{"num_attention_heads": 5, "vocab_size": 980, "norm": "layernorm", "norm_place": "pre", "norm_eps": 1e-05, "positions": "rope", "tie_word_embeddings": false, "lr_head": 0.0119, "warmup_steps": 485, "schedule": "wsd", "final_lr_fraction": 0.0, "batch_tokens": 131072}
Each number is 128 + 32 x the weight over its row's rms, rounded and kept within 0 to 255. Layers, rows and columns count from 0. Numbers have three digits each. The size before them is the row's rms in percent of the matrix's.

# k: layer 11 attention key, 160x160, rms 0.135, rows 120-130, columns 0-159
# q: layer 11 attention query, 160x160, rms 0.171, rows 121-130, columns 0-159
# v: layer 11 attention value, 160x160, rms 0.107, rows 96-127, columns 0-159
# o: layer 11 attention output (transposed), 160x160, rms 0.158, rows 96-127, columns 0-159
k120 095:103056142086079150122177092096144127122139123122125208154112102092102144147117057157151162170182112143130106202148103136143119181110067140118112120091150156139138161142103139129080135106175102159118112128157144134192082167130126131082112132110136141128095113135102096091113139098123133132136135095087137149132134178150043092114167132136115156160165127126121171141129085093149099111132133067094128105182129091192144104126198150121089108154057126136074070114178133190196160154068182
q121 086:107143117102152159061102097148074124128209096157108170157094170182146093133180145133136125099160114113127096180107131135110177125124146142118102142090138034113125101194155095169071110149127182157148101130080147085109159127052169088106201113111105131098129107186085107116078177143105078174121151137090177131135210125126139129164149075106102110101081102128147150142142133094159149138077132156117140134108140123117149126118114161139121137147134142125141113144131044090107139076181188
k121 107:111151133111130093093129146145094119101185188183104119185130095119108086118126157128082094143166107168124118111116181162099152099187134098159115089127135105141126132162160117143106132114093205110050134115146168147150130153113200104081169127076137116096223141165125127155092174118100121124077122112137157130138149096119127190133168082052102110101061106102195098192132130165124132119113109115118134136080184158150151117167094110114159184107104110139109161129053115134168102172088148
q122 089:157152108132178171139105056148152166089135121138077130090116113110161180103043154089122158117127123115115062157128141114107138084130148162111128131116185199167107116145135089128127092200105129137129118090140051168137087113131154114064089137111175139104124133131104116113091145130123081208081170149124088117107135142059062127105107174113117203170119109124135147059152115159152152145103187124124117157129184130174110123098187115190161132131127147123122179120165117136150080101088107
k122 091:180114180090124129120106114170165179090128120152114082096108110158105072102083129086072103133106112178093143186133098088168151126143125112135124106141140122116115125170170145133165095124122084143107141108120121168163107094118066136166145117101112144115094116181128101123111181110088082159148166180133089136110133096123123139162099111152180203148076117109150098074126158171194208156082112107128130158118165168140071114126157160116092131119172202080129213137155112149079072153077146
q123 085:124170134143193175160149076103092120120118107120148121125158175092183090090134168093118135150119139073142118130142137113104122145176162146139142151136069125153140150056128136192136138172132112126167107122139075180068082083128125164073065086161143161161152091150181096152114099128107143137115118124144091103162094099149048091114145162104155147188143061106118137056140125119129168177113113121156148099124116106131181136186090151118144122148109094070138169092163116088167143045074144
k123 099:155180106117150121143092087086161142104174110128164121119192215118090162123098121122126115136057144043087096157160094140113119151140167179159100160119130142093116125108072128123137072154105101094182129178067114119113132096088121142122122085100140133138085082093139149112110192174083052129155123154157089123128116118132126098143169194097112130117170140154134177091121126154146154123150132168110165131097066129110099140157150151125104115107204203088203172129119080105097127095134145
q124 086:186121154092195150109112097066098110149181200135146098111102167133132069096146118158142158136084125090056100207123114111068120113167154140097140110179193148150161107125116112079132158137139072126188149130164100097094111162124161125082069076135139144097136151154114127107105098121108071199116152153112137119122101165113060096094105177173075159188119078106164152146188166119174171131142170122135101135087108127137123133154151119111159105114136108121134173179163128117103116104153151
k124 100:182156127086181134106089149163197147152146159112082121069132223118096108112144110100084143113108105123101156144103064129116136103147124101119156102125134117166147086128159185088194105118089160141115126083155138130159134119144109117155180071145106115147107149198093180138139130150101069106113128170153136145129118062127118193139081109158092158169083101153122073135213059145155138142129109120160165174130135126148117106167098175106084090149206158116115143066113129149107093130107142
q125 090:095142130106101133127160125138108119113143105162169167137158186104122088138091174056152100069126159134131165131141142120070121106104144140117165151116079101162081138084188158124062096151119146098047069155073124152192150125153174152100153109126069136141142111136103085132174173141091128142137106133155160147118150097115123154116130105089143141094130110140221109150140057136141147181111143168136103089148124040070139123143141129141101091144152225118088148113103067171127105134110089
k125 098:078119143108119125090141141133119088127198152213151139198175109128107102155117177090141145158153199145118063150091096147049105186155116156156131162134152177094099133081110100161110144145119126089111107107088076114172068103063165170088163131115097131143170121067110096121104117152135123157102136111124104112150140134137155091105135197080117156126118134126191151148083165092103119111177138145136078117132099122083105168126132181118084151109080166105112123191050153156113112118127140
q126 094:128091138115138145129129115113106152168136189135102088162103143152123119099133155081174082083058112166107124104137091127096083161154166143103132107077144119128120080036103150106142135120103090105116170111148128043184097122157157152118107123091155149185152155134137119140172128115089080152138095198084179160137156107129133158117155155122117133176124148174202093131128118121148150127190125098073043131101129208132127131137137154157194108080127125132126160102078103208090085125130126
k126 105:070147118199155190139174161102133128175090155159098155154126135115126110126053098087127083133189102089129171147155102187078109211120142096149129134112129172104123103094139090128118173108134060128127111091108092075136118149121114099160100154154200110165119128150127108147165090121107077106142129155123162168121138144126112119144134180171072143123171141107120085113150161140107151109174064110093084132158100156103193140080147131123123121101044157160073142153065162162094150135074120
q127 086:118110122188124166126154121142103074095089194103093109118093147126102123136116120178092120109130122143096074137198090120147080094123171118114106173154186151147134138122178150143221152145126063154144121129075136147112114150113140159156070107070101129150126097132122162102178071080144138115172072134103162120166110120118053094175142116170089141120098145133092094136110080131114199137094105107143134114131114041206125128133164177144169145166133049119122100184129133157096146134135126
k127 100:128211156138132140107108114088089162089156115114091159129127143092123128141137131146141076128089131043096119059179123131118108114177145182109146135148140137109141130145172144092161117073157106131128147080132104054116110180092132098147103124148135116130115066090150130119085112134119126124149118126063054177117113200115055176121111123139094140144164139172125108115107087196121106114105121157118102115175106126151064150151152133132132142137117106173159134159211106255124153110134149
v96 121:134114067139100134097148133115195112050131101132136119124158143167134160158139099095008098167143100097135084115156106138112136116125139118127135125147110196161145152173143112000089112118154109182122138140110131144201158090150118130141101189113148160121140129087112157169133124000135118118128149120164121111135113092108149134123135135189143131142121134150121113161159118112121115133120189134114110086099132129151134130094186106142079095130134132178140160156078137141113159114068153
o96 128:125183116083171149180120127099061129139131165133135119120087174092119121094150140098150072087053164170077140134075130089153108118145113172133137146106074114157140169133096137139143090175137108082192084134174147101148077182135084095133150089126102083154161159162137134134131166167147195162143145136086120100103140181143120110114100108129108093159155182127105160105150066149124126108147051132149124203126145092149069111142082119124127174216091101097092120135135115135127160131193156
v97 120:134129108119156100173106158123158142199114067138152139167151126102117052118109127114224099138094142136134090131105161145111180131127128111162152125115180086148146151134154135094153075145053141028124168121156084142129107102109161120121090089159159127081126109142124181127127141208159153106143132173085165146197132152117188112086080121081159072067103110223089139106111104131119127122088091136124143152103111152093131120170087107174119142131097087110169137090135098127116094123141154
o97 127:127114105176146091123148136146116079098134159161133124119124098155135165106101224108080145144189132119120149123152137074154135119123086154072073103130123121108118106123130135153090136105157160146110109088082171144162176145187127134097167143096079131085110118146071113138181093139112118124071123120146089122151052100138096144159154118120105126145143097068229188122152187124109108094170185114102151141159145102141148151130089170077141129100185180188140166129098132169148080072064119
v98 107:153125120132169160109149121115165121114097181119098109121140135167132098154100144125106112109142103108102189184163114140192131125111150132132093130126130094122106190153157146147135132108136146070127101097079091178121123124199152102118132116089085122126123147196121128086107191132118121064117116108148114093133131200135123140104195113129186224106120136070151156149101137161133174135080141112111139140090117060152111129113099188108123055144122073206133122169064147121129151099151234
o98 120:146099124079117106146071172130065195126118107095178169099171067089116134102094114102153159145122148150144132094096157112101104159124143113210149127143122147136116082154105119167081119102122105146108111186160136129109054128073157191150170139122160112137088098039143188101108164124118139178126133129092133180125153084108142111202086150151099126177157124202086152130131132118155041099150105151150104092140101134101143115155117112125173141100188130092105142089135135187123108172114091
v99 112:115161148143077113126104092130131126051138203115179117127119157176128136109145121148043084117154113124142188222096089102118066131120164109149127143143083139101153084195121161096092217115148121151123095098102177113080136147170122124123112141130154135130126135075090152141106075113109102077137089073124112117137092069121145106129158125231103160120151137188129133112130135112087135134113117114126094129134127108117151127116113174143165146126109137162196153213125132066161163137172130
o99 118:149133110124147164116110158108073143164122051149081099052127108073125104192100133148097098115065151096087145105134143149154122120102157130186115109166126176186106162094129144126135102131120123128142139161161103129142124145077149143177106067112144099115104093184206134172108090125115123170137152183154218127144154154144137129156074136151146118149086136146077164121061099141150146120113091169163136111096214127143104120141159133137116135164101087047079081094133148131078123126149191
v100 109:128138146132075169193151147137082150179169165141122150128124137098160114140103118051175146137105177118128166147120116144065079114136164134094111111149107120124207127098095158208124183122183163098143115126154129093116145133164128151098130095137089126161125124096104011107109154116105112076150159128146106113089137128126000065123108133112138110108149130028156107151126105177153161138118061117100150135136170100123112132142134142116123111132114188096125162149085143141104113138141106
o100 108:077155147140148074034143114098169099101106121110106130095125127141075061111134094174126141098144131118159093160130153126132175188124162102163163129108155137130119094131093126127148124169161088165131112152101040129077095095072115071094144185166190161132115121126139139098158121103141087157097132131114169157183135146126198154113155190132113135126056085152111115109142136157112081098149152133148137079128053143120163150160224141139134106122194080121160109099155141097142178149118117
v101 098:135133113131046106102162116146158150082186163139099153120134154176134130136190111073111177154106109128132141126194131163104117147125139124151147095141150152123109138072130125048077109095189129128134139124149131085218126139167110138163109255129112124136115115078115101164150139045174089126131120085134087139111131077119158137144165128194111131161176129152143104141181101139119108124141142134124107088123114160121110135084199145067114087107134143163100101118109180151100135086094189
o101 102:149135122102190184157163079129089119158092153109181094127166132089134112100116118144144065103081148154113161137079140083135133121123166158115118140091094161146101114144134119132208103146113095181180092128130114170065128142120126087124141098134116140170163145161141119140068154095102157160194138129065175090116187151113083095079060126089173084097124138122089153092116136151115150157149126114153155169138198114183087128136091057145124133214086099104137154181163135103159168142141138
v102 119:136122124147052146133094185137166091073174153147155161106130099150135123124080117105151158173155143165146114166094091140113138110142136119123153127155134170162126106174133145084101140102194134150130082155129142131166175093127115160132096101117134155176142112063110110147139116004158123113114151156086147087072114023122167134135121146134123088080065123152117151136173140143113125146075221138100139084128117131093107126122179100087075118135120111072110160142063123142117177116076110
o102 132:105187154071179118112118124087084103114115136143114130139120148147085085045164174154144091125079131122084105106141126100147118119142125113153113121104156094108091116113074127113177150179153113131190156134141122104119128134099112044124146134095132103118152193135140113115091109157142127158181141125201110108142183208158124134114104115155108108151129195076117161078118090134162161075141085128114164155111169060144150136136137115126123125201150082150114195112186103103116136122146239
v103 106:122141151122095154077150140171103162084185135130096145119141100091123150141151129130080124157139121128118039178198115085209136145114155112099146102147088190124136167087092104132110118118126106140116135138133096113149142072156115157126153144094142123065105132100114112139164181141048124196139123094143096080148136086118123223169126111160156159104171122138125083141092124138140083126175062142115103109175109153114097125092181033162143063102132104157108096197109129132149140164115126
o103 121:201125179136109144185084124086180076145085128130133112121127165128172125121170068101119093119082110108112156102081120099133138106178078166091166185070079128078078135129115163148131132140107150142117134147126095121113120138126099097143093117149116114223148112198174134118118167121113160042129142111116223181133148181147142108105096135173133166151119139142125136094114157138122127149140135148134132130095159203122054072100075165117146133144059090086114126128140090139087146145163118
v104 125:115122109108193113140127136133166136174093131130075143139143102158114109113117115118134116075135128118121084179104138089246147122122128134130143124134114121158138147144181133078107097159131126071133051117115103133061135093163179131148092126135113162071124134126070230110136157146082164154125125118162117130196147152131168180105117131140141140155131117165150195150113113019130113120128082130126138153156122157165113124139162022109132087128114121155084109077102101077135141096152178
o104 129:183139170154103181178093156153095118100146127112138099085146087150150201088184177064119081118173127111161141099111113111043125098096082148115113129103123115109118143131087126188071153056104081130123189113100163096164144126178150164116142120087149126157122081136148133138163131172115139077107101147092120116100109150133112087177144089156082151140176112148141110113130123182154091088141123139151082147101173161083137116177075160140161098097170105153090161135099123223121138085115138
v105 108:121156109150071117115181164137089136097060130118108098138117153167128166137143101133110162150117083134101094122151172121129152166112138133097100128092134079126177211060093121148156112120145106116135148132133147129129110129166123112132147166141110133076130133098120173093131126169151107129107097110128139138088131122176168113128137132186119165009153124166117085141032130143152123115152050099146102129174143098112130132108128215153142165131116057150182054171101196151180153151096172
o105 124:136100152098127127123129169121117096130138128112163119136146150081142114152102129168112094150114134079113142159089095135141075135169135141094139142163132201138103119142130153076104140116124128127059078188118093137126095171108163138123107148150142145152091025138140115148077194105068172165169172093062157171148155124102090159102100140072152186203108077164117124121152148128118098189128164130095137125100164183138099163151108127113117129082124209072155124146114110128049088131146061
v106 097:131136113127114134122058113146138119091167147131116161089139091077138077130168135068107139157141092115143151165226076162091141137153140132167138117148180105089125093125083145089121113091093167128122255114137059148181128142150111124143137129106111093075132080132123158181164127074126123110105096132114132124111116109145135176172194110172156139084110123156128158121176117092112131140088158138122132125128089142179118118108068131161150110120118085188189120204087123080163091125121116
o106 118:144109104105158140138153148121121141169087174162173097150157119110151144145099111130131126131031151141081171108100187083147132149094108102146083081111076179083052118105151114127113117147148148141126063124160165158099134143130136173172134148082083133188098158090137115172100136096087116136126156119144205125159099135082143114134066141110179115092186149117081185082089176138112116129152116161143086073129176134133079115069137084098185148193140121110132147144155154144074110128124188
v107 104:107133133142115111139114093127055158223165147126130141103133087081124101134194145170155096088136132092115165142163106116155130147159105142120107131127104085087156066140134116142148105157073141138117132129129128118135104140123157116107124121139115133047106142126133161140120095212045110082124129140090137115132205255157068121124119109160120161138126129145119184141105099168135117135144106130126134174162160129130114125143040142177140131094118141159179097066155155117153161142193056
o107 124:163117129176129143140156133124189118152108087100102080147153107157170143153084099124099156123155089079145141151141152140173105161086100132099097089165147122157111137075113134125072100085092098133091114129134112138126161114138122219130157110145156092167125072144176153117134114086131114094077114154157159137159074057067178150195160145068143146099137061113120101136119168120126098142123155160181084032146148209096090121125202135119143150103125149161171099156141129165101094131116092
v108 109:151116126126127107118185163136133119102124092129151103119160151048123132147189106184075156154134127140141031093161067138161119127127119130104139093041041119121146158171077097042088100133131112173138118153134161146188171093106122127147095132184144139123140138093095111133119164225112148099111137085145158101221134118101143138125141122108104164144117149154148104139114117167106143132176173138134145129116138178112135135110136143147066077090139156109083134085119162188098172121096133
o108 116:104155123192130157220105111121151077159085140126112130180110171154149105068100136072115103091153142131106116157102108110148146118177105196118170180101149130163145173155096156165150112112125147094135089146114136090168043193131110130129198107144101102080157155192150128120143131055137151127155124134103100162113147155158083143093115110111094158161122110098088101144144137150141161092090126108095110124145088136098094138124084078135116173172051087117151139111109044111115125182187141
v109 122:133107116131167137127109150111162084133073181125117123125127096187123106117076156127173154126117129118127156143127142143232114113123123155118133131143140105159125182132160090144127106119183123101126000133111124163085140127172130120154111106088100146211114158123139097087133171081141162101126085146128118105068144195156154098095201139110160204131087144073138210118130132100146146139133143099117151127135122091137122129133148150084114089146144052163082132125080140133121156119131225
o109 132:123119139044105118086117142137069184106134101110164171139170110131106139086136135111146114154149096144152099110104129136053142151147133081196138150105168110099123096161101151141096154092093081123152186174098121109127073116095127144125149149139175112102125128063123172083053153186159125204170174128127087141113178096122133118182116119135078084192185131191111083155126100143188114118113091152138082126089147119114172138155111094118152118115211137133095166078154144175147123136112118
v110 102:126146118137120150127196156104109144110102118139108084118167165099130103163155097178097112087112106102109137170165107153101132134115124133096121131066109114096154161060101162135127107147100150016137183117171079143105108124142111115105105130143088095108124137136148130091096130128130152109127146120189064119255151152140077136135101125143139157124144124116135138191156110115139127125130100123122158166133161152138143126126089197148147079094121162200168143067122169139116126069137190
o110 115:120118109130176134140128126154143119154102115078175170147119073135109122108095117059124112116151110132164117125092184101162150150139158148142123112137114142175152090173119158149100142098150115184077049111117165128097099161149153187114167128143131178157132067150085116125152176095086143099069071126037192155110086109093113111123127132095114161147135078164137163170124169162060070125137167129127099067173046136115106149151148140127138166138146129052136152160088114165136135191136096
v111 113:099124140105082094106138117095150140180152151128115109130079179200135150153094150146032140056137142113124144149064101138142136133125140124119131115111044166121070080081099120078157176140132120136136108088083133102016149115117092117141188123145124148124159146186137196136136083124081111138157136133185100150100103140093136186155142145141117159211183144150166131170155155112096144118130118109130125152111102123087153127117121109079141172142143157177100133114091145063143191132138155
o111 124:192160143154156231175066133187115145122125104133119151094118056093070133105189045107143074117173126112138155088140154184139123122097174113136115114140121134137131163164169142164111096137123125101087148114164174172145131129154142135115083137108165094119133135151132142144114139110117124060087095122112179112135234112117144088117094083108137139090122192155097094162109082154136108082123127142155080113178161134131090127131162156178117064108088113153086071109132109154092111138152123
v112 113:103115117095131071140164124150093155175117086119122111158119172136107086130160153142130182160124141110131104106176172116108158136109128133117156109098080140118193136102133101044152062112158126144128157131129105073161119085123167133129156170118163136062135094179103133107162167248091104191133162106127141146138127155113153180153143117098089106059171124146114082144062138156117129112141097140138105132181133146078081132135121073104151162122163112116097030108124134096122133130178057
o112 117:202144146198109144174117105128184083114151161137087110132149101149148199154129081164123127131190157100114099128122116124167103123146079147042139164126136136146121131124143092175099095134100153121101112108121121182156123197179131113088115146201083111140058133129158157132128102081110114051132102098066133126124122115115105124076120118131178174130126100122169138086150128158120139136151162129107155154108141194099087134118085139145086101081034136182185145165138078148103108081090139
v113 108:139091127129147149126155104124116178141092149131105100132070098084109112125173161160136090092120128084118196131132134144162103132146087142117134148137147115138090129134146110185131123159092133119142119108135117135130146094104126118156133188128125113168093161101174000093084121000163169176145151180111095132208155147090057153105095133114113140178121129095116195122163107157148111123159170116139128154136116136122134127128124139136128159091162158169079105062199128128118096061126173
o113 112:121139130070125104108148065151154169155166079110159176173148130158154155142115103079126129141136086176186071144129130123100131134092120149142142139168121116117190098153159105117135106067107095193123105107077127086084083107166058183089125115159128164156185092168099151095134146129159122102119082120146074073062081135131157130160165142133155083168137089129152126196153134118086122192121145127134090123140092079157116135113153112167057170083128126116128140163150159140182175176139075
v114 140:120122141118212123113116135138145109188182114109128148130121099140142115133096154118179133129136156122128089127153163114122144121135126125117127113186116141119151154144164089006132060134121160178118124119102135105099134118103138145143082123146138156121128138149115185122164139255023125114112158125104125170016108188095170112148158125139163114119118124133132143151076136103101133128109091122111120123142135109154112131153123025142104058129141135114085117118123109180101107184152100
o114 144:151125111203110139169128122113141113111107148177129090096170123122145149088145090146127175133184110080139137128136092157139129103128086124099110143096121119109103112073115077220086156131085131042126155142159095147202172126178149098112124127130140087137100173082145167154173111168150091115091120130135109127175147125111134141147173084088068108072179132127122090067181096129179125070111122125155128170082164162095124086161085183103171126165110163172158107112162116135145117052106100
v115 106:124104150144139138126131148112092094068103156142111062132143113105133089126123157158176129058131126150120193130160075153080116123135079136164112151103179131126058134090106130231119145107160164098136148094101182133076083160158103110115144070104131108186164135206154077112119140115164079100106132151170135118105127157116085110121155135083138216115108133039158150131159138140138177125125153138150148151060118102110153139116100212140170083151134118136092149128144141150093103166130168
o115 107:095121143118142060119098132165143195118102110127180205126127127130114124168107084102131172167135147177120069158157184156145101150119177083193138148141114101134162105154190133127141160154127131144097129152146108142101110071063165172171125176135140175083107121032083163094086127126112174154114121106109136128124107087140118132184141143131093119178104141159067119108122159099106093150062120134080081066151057092135169081172128103127123177136179127103102130112147173100154116131127104
v116 117:133132166119034101170093091132070157169130179170090143139155120118125108118137130147131119079122134156115069152066103082222122138144141126119141130088080160136120098137115173146117162154182106064124065119137085134043121173137179129110119100091120149112142127132085175141139084227084139166125099101128127112227159097173070139115152124156103119179139115143161141100156128135156118132130110119145136147166108120095128122151084136144108102138125163084092108138133145121177185162180117
o116 116:172124138181124128107106167152176124123117080089090120105105109150130184158140118080086098100188113105137152098153110128049104140051103131109121107131184122108134186126123132127143156118085131172115184116116153113127174104084185143141122127128178133121135078180167108130104101102136104073173145159150193184118146169159136126145096161132101191125070136129133086158020146170100151130153127149136141079125166187105153097176159138113151095041149097130120106105087078120092120107131138
v117 118:137101154106128134155175140122145201070113073145167177135163142077124107127177131147053128112107130130135113152146137157168124117150157118136145116103112136135143121145106097146097167139134128157122208155164116143186137162099130133125119229113152128121118121108142070155100109051116149177147093113145140142252115095139095148152155114091133041185138104159085072115184122140101103123135154123132163120133078169124136120118129149118083104113138209114089137072188121149134115072121159
o117 121:124114081149156147148114069187134113167136137107120134178107151121125168140118161087134084137130120147147157099094124132139132139103114135101167179102114116129159139133118149153156113110151157154204056053078161128125137140118072126139137101154086107136169173200111059111191136089155090078130113155144127112112099168117156130088070115147142153079091105074163179169061115172100187173129137132149161155149092063150128162115108084135134170111081099117165149150077070072137181176131117
v118 116:150149151123083143126150137132126179098148127157161112136174158094119112150166068137089175209142125152120078066168071183060139145100124123149122103080101144133159137097090173115108167111122097118138182124150136111190147069134084148110127105174109121105134133089121071140122146125155122099164129101134175096223128058102095120118059115117109115126134133183128020133108113200115137124148068154122128134100139162130144130118189168168093096135127153122197144136139146123124123121074157
o118 128:089141110142103109158158106115136039139095133102061135134098154113105077107113170117127091088077194162126142163122165050179163132150135192092164132091124178128083149159129138088185117172173153154121078144116124137095103145125108066132159114144078149117163120227105116135155120084147163163113126134075142173163121156183102148119104149153140150122076110076117170125139174126089129162137170092123145119194062106155106149083107106126149140146083097097137150140096098116105123193141138
v119 129:183133106145113137142128065139099101100065132119068110123108111161125144110105148161132143114100099116121149132143118118205112131110140130137138154107172087125097116084140138150150103143144117109111161136123088133143075191148142111124113147079118083135107073187086116131148191177198126184102066121149151143136129094158131124121229123063148170185131123063139085096169123080130141123148184155149129122070119059204144131127111182080155146136152052099105105143085135109122124068160140
o119 140:132058107072104126075131167154089196136156130111196173153189119123162176179143109104144158137127123186137168099129118131040133148096139103152110080125126140141150134172159135084136125082091162160160117135141165158113112107114182184156166111153135169115084132055147116150071139084063148111213150081077139124081118133112110119093072109197137138115158131187110124139089122132116164137111104128127145123149073183111168104132102055112141106072151140142115114138120127126155119134090116
v120 124:090110193129163155118145149141128152147123091112072134127144109036114133107151156174168103029115110161132083153119123086230137135134130125113147131099113131117113132076122097203147119142107122109115145120118116136125099167126145129126148121126105135096140085208119106097126134239102138154137136067163148126151129168104128196154172121065145161116161124083099165092117123149146123135173086130141123150141110147108121130136087107127145101124152146156015062104174131148133104193154122
o120 125:189076163182117134162053098172170150136112130130142139133139138145200173141154076108105147171208114111141113135153108198103093125130099104096133155133141075090150132125158132195111155047095166144098153116109124100096149075124156178138117161112161149141095148078160143103167148132096098059118115138134140196116092095115102103116131124136136182126096111155144063129093206125114130146093174146106105058120077154112144084124120145149128134063105116115165131132120093101171140092112065
v121 114:126131157131173126122112138127121100166205079115132170089095143101133226115102102074153163108116111154130060089114183086161116136137119128105144112086145124138163121092109134175180074140164095141131115144148164129130157138052131149152162108171132160132163107133111149082138106164152135160121163113134141154065119109116131147138153152119104081074128134076141127123105118104136145133142135127127125119140116179156163122143169083075148176141125130112110074081120100168132086168050000
o121 125:097128164160131152137131153132180122104105183135106090189117152157154108074194116192143157159164132090149127146132102193076162095139123104032136091119131085108069164125103076125142159121114190091113191098100094121139143116173133085080122145075149123132086170091153080144163118161077085101170132116130122132145149135148128111039149099100153178098114152126154068090135130137171119157131163101083167150121110166107104134100164145153070080130100139149151139153132121062170139103160155
v122 128:113107128130105097147159152111156130132116106160124100153178121143138037154138124110158068079101155106113102127133077186066160146132118130142124114146073135119143130145136113046110118162077139101130122117118108115058132095125098088105052119165116139060144146146111232165130093147069105082157143132151107138232147187121113107085063119144158145170145137180167144159123113109126130133124050135117146182084143122086135131133130098141130053120121187146161170112129128156131158118135147
o122 135:144161112193161156165123095137113078131098138108141151071106082120097175092117126080070098088210136118143134141139174078168145090108127168130112136087128129149149139117130179157061121134127113095107081127135155151155168123163165200106137125153115123130172104182097133114188149143162199153028118156099146109137099115139121121191170119074043128121119108106124137136152133131094053056160122130147085096180135116113115136184092177124171138148144120168100110116104125164100134112112113
v123 105:131124103127159105165094139118177085091061171123110115141135140148124104112134127070095102072127153110119153106108109138177113106129155149125106153116111129140109142175160084172111159154116131054123048104125136142092141131192140101131111100113128130179161148153094090114100130064107128077166114115171104142204092123141152082120143126052157128178126146094136210110127125049143137128128157119130159155090120135135171128120154143062143154157131189108094213145100107119097160045108213
o123 122:106128112112154141098112136175078187121140115091141164103136118137082158129122153115153091115182161178134103165122112116038136107116119113222157130119158090147198119178091142126117112071166100148158148113136148116130088135074168191126124163146141167051132126084101149096142124173166147171078124164141102089082146118133113113144102134181066121118130147138105100160173110153118120081105091137118110132110109066110189148156114141164116108104196067090055127066097160166148165137158135
v124 118:151120133140130092112122174127097100154100181123147125104111145233113120115150117174172129087133148164133108155121131132161161098128112121107143108097155122132163077105120143122095125108156118093105078132103204140056140144081083153132131058158146162121160170077157219108146093105084096059123165135094132117017179112181117143149134135128111171093096140099168158154136141159113146126137181109150125126126138156160115129125191149078096065109145105140183147095107109133109137145100044
o124 121:092198141111141184138124161093111134110110132145100143134142023133125088051131108116128155144165068060151096146177155160118107137139156103114130123122133093132053167115091133118161143171122109152145194134139117138187187123121160118101094150126156076140097094100100124140086094117115164156166098122141095160179196108107127132104128053126086134107144149140086075135111107119209130157084100124114102068129152155091141152161142097132100119199123148151119178113183140148124095128153203
v125 104:120099120105138164160149141101144140066188099153123151125112137123138089131025159149138144091122170121095123076135167146096117142115142140139131123163074169108106142158151111183164166138176119136118096124114137097048161124116121121104103122102138135113141135201148144110136129186101118175147152112170148157091091143062136063107144135078147073195130123133158079164116134123124163112141065136133121146105116115066133134153115036055133139153141146036033151099165115123100151141097124
o125 123:126111162180096116118082081176137097117120147097124163104117134104066167132201091138145178118209156134175143114125148139123161077144131104130143142047152142140140097157128134145095129163116182065158164105135090169136104085112126074136107120146143103110130198131127150098171145157153083086082142159118091073132171166194124136178148110094070182076109167110124105086156085129126129088135137107127164186151096103149155119150130172169129092105153100192086121084123081105154126126074094
v126 093:116125137139139095089093163136150116239159134089093154106130109140136177142162126171175197129139151154132048143161102123194150126138098134091131102076175095146142141108113116108113090137067076141105068166128134153147173130125161125184149104167081135094116124069115082127155102198091154100092132119106128100135132192165187153164104118156123182167125145172087197101068114143117121133152125102127140096171125151120122119098178113163085119116147086106092125099088160146156133100105195
o126 099:122137151133099204147184123152169096112104121138119087178144145144135087035137154115118058147101080103137146156127083124082101149141089154108131119161156128087086120102145129134171153041119130135097198121121140094157127122146134145099175121093158176141183128177145157119092137103124126125171122164173126222161168077075076113110142114087095101092168122138121052136171190120188100112107165118089091113115186151123127136129076104134148097131114134163161145140122091168081102138157130
v127 101:092105123131187104139112161111151128160091126110133119146088141163134196122141109123152119144143145155140102149030137101213139114132099130114125140096177117151110126198123110140099183130139107116136036122103194131087127142146183127168149090188150159121135165079113138087109078138141148120077172142120141149179120094145184166115103155130123065162110120110145183112119144082127129122110196102142128141116105156129138122110199082103090127151100119093057198055123089139115136091138195
o127 111:104188167146158149142118140171110147075196121157073102140107161144132094101166214115140115110157129109139085168161060160059099101113115141160146152176134066116178125114116084148151143095154095134133210101098109081206135087115145128109128146054126158069142096157108117157146087136134108118179085133172071123105156140104082077151152091137087125125106146134139093133177081150157147126095124124112116185092165074105202138186106147158100130117184130137133140100109120112124143132134135
q128 140:104148153121120082120124149147149143103132170120119123087130176116113119129137105142099154160081061092090105113101167128164110100133087109132115121169183086192149094119058109123128121103144140171143153077210161106125169151203129058142127165143101073159194116158182180107140140161186095094129094135131154090165102145093182171163144148190170147153144114179074125079161179114116140115133125109131120130122098111148134085217172117128128167167165124089190133089142138124083109145128114
k128 109:102097102155140140151137121124134139153100119153195120141126129113149100168074134096114152131114109129112118159147166167179139110144081134126102107094057112126171129114207180101087089162119198144183126175183143177116139163177157078086138156056087138087127100142102143105074189107059134173167164093155124121097098120120139123137187136112120114064098124145127176150149184133175161127120139083028091098162070153181130122125145106143108110098122092156156108109183119138151135124107154
q129 142:095116165125110082129161167087154118062193130133153124038122161133102173137091103144132153150139098097084122205084140159142154111133045121124132143157162113124123114127075131106119053154166125138127145070188141133153167189199180061088117142165130104147142123176154086150150129113182151124139101133129093106126085112120148130140099138195162120104108114194094167087180123154125150111103127120156113134142131104117114081210184138163161124126156153089165160115154143134100093168104150
k129 113:158110131090132114097090127146160105174133106154058164141151079152147127078182047187115203142130085183144139149118130059156137138105137084114146189131165112168108132115023133114130165100154085132172094122136120166144076124109119162113186130145139135156101143162122065079128105135148097154103059196111117122116112126146119159120068171119122070128168128192148076141149132092154118122131129148201130136183140127126099125086125102098167104172141130130138138111107161087090107170128095
q130 136:179161125112198077108122106173122163152068144149099110174179206122090088127162144150178144089098083086112100095126117119119085091133161126144167121117148137191197097070065077122142161118115131137141143142146136094082082090169120127179196160082135105120184146139122199064122134211125069114140136143102135069161135119083193151122125146091132164187134082111120091124099181091104110127149113117112149118121094145112108147143177138104117169132149125100122113098137106120129153115133095
k130 084:168084095108132134064092120126151108136116103123110135179139139150151219137135119147111230154114117129147101183124098130127112134141113111136150138124108081134159171126055185119090093121035124172124090149130126180161092118092141151124173104112161163141127054161161065134046137165123151090096086117173155132075151117111153145072148147114162103129075099129164143118204113090163138115092148170121135120211099138168139138119168096125118114080148108134137180114120104127171119108126151